Weights of a small transformer language model.
Size: MLP 576 GELU, vocabulary 8192.
Each number is 128 + 32 x the weight over the matrix's rms, rounded and kept within 0 to 255. Layers, rows and columns count from 0.

# layer 4 MLP up, 576x96, rms 0.223, rows 393-409, columns 0-95
[[112  86 110 154 130  95 114 149 107 172 169  71 134 125 100 115 116 116 158 141 123 147 118 200 106 103 146 109  90 130 111 153 152 111 138 182 160 175 139 101 147 101 154 107 162 114 125 125 135 178 150 154  86 124 134 169 143 126 166  98 136  88  50 134 127 124  78  98 154 138 146 102  84 184 152 177 134 143 111 149  94 140 113 119 125 106 156  82 163 138 137 175 139 142 134 151]
 [ 94 125 120 117  93 116  46 122 153 102 130 133  95 153 189 152 126 134 144  69  69 147 127 140 137 133 129 136 125  92 179  90  22 108 159 198 136 203  49 152 149 149 134  80  68 120 112 116 141 175 131  97 118 160 149 128 167 114  95 133 129 145 124 100  84 122 133 108 137  99 117  99 104 116  73 145 144  94  96 147  75 168 145 107 135 186 108 131 136 133 112 104 123 190 155 132]
 [ 98 169 111 102 106  98 116 158 118 134  97 178 101 120 151 104 133 110 158 156 111 144 112 128  77 142  86 100 160 153 113 138 163 139 133 130 161  93 112 151 127 149  84 120 114 109 109 168 109 160  75 126 160 124  68 137 141 145 114 137 185 125 140 120 125 127 153  88 140 132 173 130 132 120 110 148 184 137 104  73 187 104 159 133 149 139 124 151 139  66 123 154 102 127 143 127]
 [168  45 195 149 138 143 156 159 198 159 120 106 118 178 125 149 115 152  99 140 128 130 139 108 158 147 142 106 149 182 103 172 147 141 123 143 147 120  76 135  82 174 146 117 148 125 120 183 101 143 172 159 102 139  88 104 165 112 159  91 120  81 115  92 136  62 104 107 173 143 128 180 152  97 159 113 100 110 165  75 161 104  99  99 111  98 149 103 139 117 161 150  95 117  81 122]
 [121 149 190  98  83 102 114 140 145 189 138 133 113 163 113 114 146 134 170 133 155 130 118 113  73 161 131  96 120 103 167  68 196 130 118 110 207 207 114 150 115 111 131 130  94 121  77 151 117 184  99 109  75 157 125 200 144 107 133 157 113 100  67 143 103 110 134 126 117  91 131 114  71 179 119  82  92 124 126 151 111 114 121 148  70 161 136 170 122 100 159 189 148 132  95 109]
 [173 140  91  96  90 151 130 157 101 161 136  89 114 171 118  61 161  69 141 139 109  90 113 189  90 184  12 133 148 118 122 168 110 155  79 163 124 106 180 158 113 142  87 197 136 117 122  97 123  66 108 118 181 174 138 142 146 120  99 135 124 172 172 156 142 119 132 149 159  92 175 161 147 122 138 110 152 146 133 141 136 120 189  95 122 124 139 113 143 113 178 133 189  88  80  79]
 [158 101 149 176 107 143 131 174 109  93 136 133 127 126 163 111 109 104 151  97  91 114  76 198  88 169 218 200 103  72  63  60 108 118 133 154 174 109 199 172  77 190 100 132  65 119 105 105 118  92 125 180 145 193 121 114  53 168 176 113  98 125 138 131 147  44 139 104  62 129 136 120  83 102 145 110 141 127 139 141 143 173 191  85 149 140 137 108 126 182 153 155  72 106 136  82]
 [182 106 247 101 121 118 122  95 130 130 138  99 142 132 179 111 111 100 160 159 132 103  97 131 129  89 105 140  85 131 130 150 140 148 131 119  98 144 168 142 154 160 133 165  77 135 159 191 115 102 110 122  77  85 129 138 101 136 113 117 127  78 132 144 115  88 120 113 140 129 180 137 167 116  89 173 124 130  80 144 109 134 156 136 183 129  97 111 130 101 146 123 103 121 166 167]
 [103  87 170 235 119 147 153  96 138 103 114 119 135 107 137 108 124 151 104 117 148 130 138 143 188 121 125 161 115 125 113 177 124  83 102 155 154 127 114 115 203  96 181  77 181 172 136 152  90 173 122 114  70  99  74 120 179 146 163 112  84  56 112 144 134  95 137 110 146 118  92 116 117  69 149 154  86  98 174 153 143  89 141 112 100 137 187 123 153  95  87 117  93 122 153  84]
 [126 118 156 102 104 118 155 122 139  91 138 107 120 134 124 176  91 153 125 112  95 143 143 135 111 195 147  57 156 127  83 114  25 128 154 109  92 117 161  81 104 138 135 102 100 165 173 125 155 162 135  86 115 167 198  95  89 142  72 128 118 134 226 144 153 118 136 134 106 159 134 152  90 142  81 116 129  74  98 104 119 107 136 154  86 129  98 107  90 136 127 120 167 147 126 102]
 [175 179 118  90 140 135 144 120 138 124  68 112 151  75 190 187  83 124 189  75 110 158 103 119 133 114  71 169 160 144 144  90  79 110 142 142 157 199 120 120  91  98 157 151 117 112 189 141 124 149  91 153 139 111  69  80  98 168 157 118 143  41 115 107 110 173 114  72  84 166 222 130 131 154  97 155 125  88 104 103 145 120 138 140 131 120 153  97 151 147 143  38 141 138 119  80]
 [138 104 143 158  92 139 146  71 143 150 115 107 171 146 154 154 125  62 133 147 151 139 129  71  88 126 132  97 127 155 162 127 159 174 192 117 147 113  80 119 142 150 154 167  72 175 181 119 137 171 150 140  87  99 111 131  83 136 164 135 143 107 113 135 117 156 128  38 135 126 195 124 137  88  48 190  81 183  82 105 158 138 165 143 186 163 110 126 147  91 142 125 111  87 143 120]
 [ 79 124  91 109 101 113 120 115 144 201  81 140 172 161 135 146 114  32 129 114 180 142 147  56  41 164 123  84 117 167  92 122  91 132 143 168 191 179 113  74  98 113 151 149  98 157  63 158 145 139 121 139  94 176  88 180 149 109 131 121 177 147 153  61 168 225  96  66  58 122 190  87  37 113  52 185 195  85  48 108 149 113  89 139  66 148 120 181  91 201 140 119 157 135 116 122]
 [191   5 139 158 130 125 180 155 171 107  93 131 178 152 111 155 176  95 178 159  87 102 137  88  65 151 115  89 140 150  47 126 189 135 112 129 127  43 194  93  99 105 149 130 117  75 122 139  78 163 144  89 138 107 128 114 143 130 131 229 132 120 179 141 116  77 123 130 104  44 154 168 209  93 171 192  93 194 112  84  90 142 159 160 120  58 180  82 130 121 134 153  38 172 201 113]
 [173 136 121 144 139 189 187 159 108 113 121 173 141 134 151 123 106  50 152 110  95  94 148 144  99 128 146 156 167 167 111 184 110  54 125 134  89  91 190 123 170 160 114  81 126 158 147 126 176  97 122  57 130  95 114  89  92 164 105 111 165  91 134 133 156 145 140 162  92 136 136 132 138 137  51 148 111 116 128 150 141 132 134 104 119 101 104 145 105 115  91 143 108 110 126 157]
 [100 183 189 130 132  90 130 108 128 107 167 124 144 159 173 118 164  28 158 124 115 127  95 166  71 143  90 179  53 154 139 115 183 145 112  95 116 111 185 124 119  85 138 164 178 175 123 142 102 133  94 120 140 110 101 188 125 122 148 137 138 144 110 120 104 113 163 110 156  82  96 120 120 107  68 102 140  75 114 131 156 103 132 135  65  93 121 146 158 153 114 155 123 108 149 147]
 [116 183 128 161 167 112  98 121 141  85 105  65 128 151  84  82 134 126 194 132 138 143  83 105 135 117 152 156 109 149 164 133 162  96 140 156 130 149 116 134 149 141 191 139 145 160 127 151  98 188 122 156 164  41 153  86 130 152 133 128 135 145 134 156 107  86  98 105 156 100 137  70 143 137 135 133  68  87 115 134  63 158  86 137 141 112 179 144 118 139 118  98 106 113 161 163]]
# layer 4 MLP down (transposed), 576x96, rms 0.2, rows 393-408, columns 0-95
[[ 48 120 148 123 101 104 113 125 122  89 151 136 140 104 116 128 169 104  93 118 132  70 116 150 126 132 179 137 154 181 118  94 112 142  92 108 111 131 145  99 120 141 104 101 115 146  99  85 106 115 147  61 147 113 149  35 162 103 106 146  77 193 111 126 123 128 105 161 117 191  89 108 120 108 137 113 136 168 124  86 107 147 161 139 108 140  97  89 111 189 124 210 135 145 111  99]
 [110 132 197 159 155 109 119  93 146 167 173 146 181  80 108 135  82 124 122  87 133 160 106 130 123 150 161 202 113 131 113 139  94 106 107  84  89 123  36 132  46  91 129 139 139 154 141  92 150  70 114  83 170 137 172 140 149 115 130 141 195 102 130 132 104  63 158 117 117 123  77 123 194 138 105 172 106  20 147 154 152  59 125 124 164  88 106 127 124 146 127 136 131 122 140  97]
 [134 143 131 169 165 134 130  92 146 106 150 173 147  67  98  97 159 120 102  93 158 130 114 161 119 181 130  95  78 159  69 123 136 129  91  97 140 163  72 135 132 135 141 139 102 178 149  89 105 105 138 142  87 119 134 138 131 121 134 126 125 106  98 111  72 151 138 138 105 155 125 121 173 138 163 105 152 136  97 114 120  99  89 156 129 157 108 116 101 114 133 151 133 142 170 165]
 [149  74 130 125 135  91 129 161 167 107 125 146 109 145 143 184 180 135 126 130 129 141 172 134 159 120 120 112 108 185 108 105  90 119 123 117 165 101  87 180 152 144 142 146 102 108 113 175 111  89 114 170 107  73 122 101 139  87 146 148  85 180 195  76  82 132 141 123 167 145  66 126 153  81 162 109 126 149 116  88 130  57 129 103 120 102 197 102 118 159 135 143 144 195 162 159]
 [ 68 140 169 129  67 198 157 151 202 109 147 134 128  79 131 120 151 104 122 174 115 137  95 149 132 138 192  98 173 154 147 159  96 201 105 116 176 120 194  88 205 112  99 167 158 122 160 129 124 142 102  95 139 100 121 152 134 104 163 190 120 148 107 106 129  95 172 136 138 132 109 124 124 112 188  68 101 132 113 114  84 142 109 113 118 140  90 152 108  83 182 192  83 112 145  81]
 [147  88 119 112 144 132 135 142 134 154 199 152 129  97 173  97  57 138  52 120 115  87 129 114 141 130 134 143 103 185 108  55 141 135 109 155 107 150 138 196 162 140 139 151 105 176 186 156 162 131  94 137 124 129 133 147 119 126 120 113 101 102 128 154 137  65 171 167  51 106 150 118 141  80 104 136  97  96 103 113 134  72 114 191 164 143 140 159  72 121  97  93  96 139 183 190]
 [168  86 133  92 202  98 121 168 160 145 166 162  94  75  73 192 157 144 180  82  94 114 183 116 158 141  79 131 124 141 121 156  81 112 114 156 135 136  78  69 124  32 110 109  65 137 175 120  75 144 186 159 139 139 159 188  32 189 141 115 104 163 149 127 172 173 130 149 182 117  83 119  60 145 103 112 117 182 178 134  89  77  89 233 138 185 132 104 144 187 204  96 147 153 152 160]
 [129 143 146 159 108  96 139 156 172 107 147 147 102 138 109 100 113 137 125 146 154 100  89  71 125 147 141 138 168 179  94 108 146 133 109 138 138 173 164 164 102 121 141 110  92 100  92 138 127  77 124 126 163 135 217 144 114 132  77 129 107 155 124 106 137 140 132 185 121 169 167 163  76 181 120 130 173  67 153 127 118 125 140 115 134 116 103  58  99 182 128 155  93  75  58 104]
 [101  73  64  60 142 144  56 128 156 111 135 100 107 189 145 143 137 108 116 155 120 109 122  96 162 212 145 128 143 108 102 121 151  92 156 135 135  49 144 139 114 135 106  66  93  86 142 146 149 145 159 122 125 123 113 122 138 138 106 109 112  98 148 125 129 171 129 130 181 165 127 119 128 127 108  95 138  84 122 110 128 118 128 152  95  65 139 152 102 128  92 134 163 154 136 107]
 [122 110 143 124 176 110 122 117 119 140 157 106 107  99 151 136 113 116 118 106 157 137 101 114 111 131 133 189 120 145 100  99 158 139 189 125  74 109 138 143 160 137 133 107 125 110  73 103 120  78  74 120 142 143 111  63  94 168 168 113 108 152  84 121 121 160 130 112 106 132 122 152 146 119 154 177 138  96 123 172 106 122 147  78 172  99  93 134 151  98 115 124 145  97 137  88]
 [102 140 149 134 128 109  93 150 103 172 137 177 134 110 125 176 204 162 145  79 112 164  92 139 136  97 144 140  69 135 127  65 181 153 141  79 150 207  54 136 126 206 127 102 174 130 111  98 153  50  90  97 187 142 167 152 148  89 127  77  88 159 150 137 123 189 107 109 127 158 106 123 143 146 195 100 158 120 120  72 182 115  95 143  84 121 142  72  47 101  94 114 134 134 129  89]
 [115 144 128 149  85 126 134 133  87 147 152 102 164 192  87 127 100 123 183 159 159  80 161 171  81 132  92 133 110 143  76  97 139 113 117 111 109 123 142 145 144 162 135 147 128 128  89 134 130 115 186 154 162  98 141 144 145  91 187 104  92 144 125 115 145 200  60  57 132 169  98 126 144 102 169 132 114 151 123  92 156  98 143 151  91 128 167 129 110 158 133 147  92 128  91 176]
 [ 89  88 147  42 151 181 118 113  50  88 113 155 120 150 202  88 207 118  73 144 111 149 147 212 118 104  95 165 127 115 125 178 104 118 148 150  62  96 110 151 159 131 122 156 153 145 121 113  89 145 121 138 123 113 191 126 190 176  96 137 112 152 155 125  80  42 154 186 127 122 130 105 193  86 171  85 145 143 114 100  88  98 147  67 121 194 154 123  79  98  90  83  93 115 166 162]
 [133 124  68 138 120  51 159  88 149 148 116  49 132  97 103 165 137 120 124  86 197 179 127 102 139 117  75 107  91 101  92  98 162  67 193 116 133 210  85 120 139  99  81 131  87 175 201 144 162 129  99 124 102 124 171 133 143 140 101  64  95 134  79 100 148 101 130 136 157  33 110 164 151  97 132 124  80 104  70 139  66  76  68 170 155  75 191 110  94 120 104  84 157 123 108 117]
 [110 163  93  59 120 151 112  94 130 157 138  86 130 101 228 128  94 151 161 118 137 171  78 151 132 142 161 162 117  93 105 129  66  88 113 157  80 107 126 168 111 107 133 111 149 182  57 103 146 148  75  94 149 125 122 144 150 136 154 208  89 179 131 100  91 202 102 168 134 150  91 109 113 128 195 147 154 139 117 142  67 111  86 141  93 121 125 113 132 113 147 139 124 113 142 128]
 [129 124 130 105  92 175 127 122  74 125 142 111 102 154 131 186 140 107 126 113  85 185 151 176 144 169 109 146 107  69 163 105 158 158 162  81 113 108 144  86 200 107 127  85 103  93 136  67 105 101 127 127 172  92 135 133 137 155 136 177 139 157 106 141  86  90 144 117 173 111 118 126 155 134 132  31 130 164 172 121 114 135  84 157 125 153  92  83  96  67 175 229 193  93  80 153]]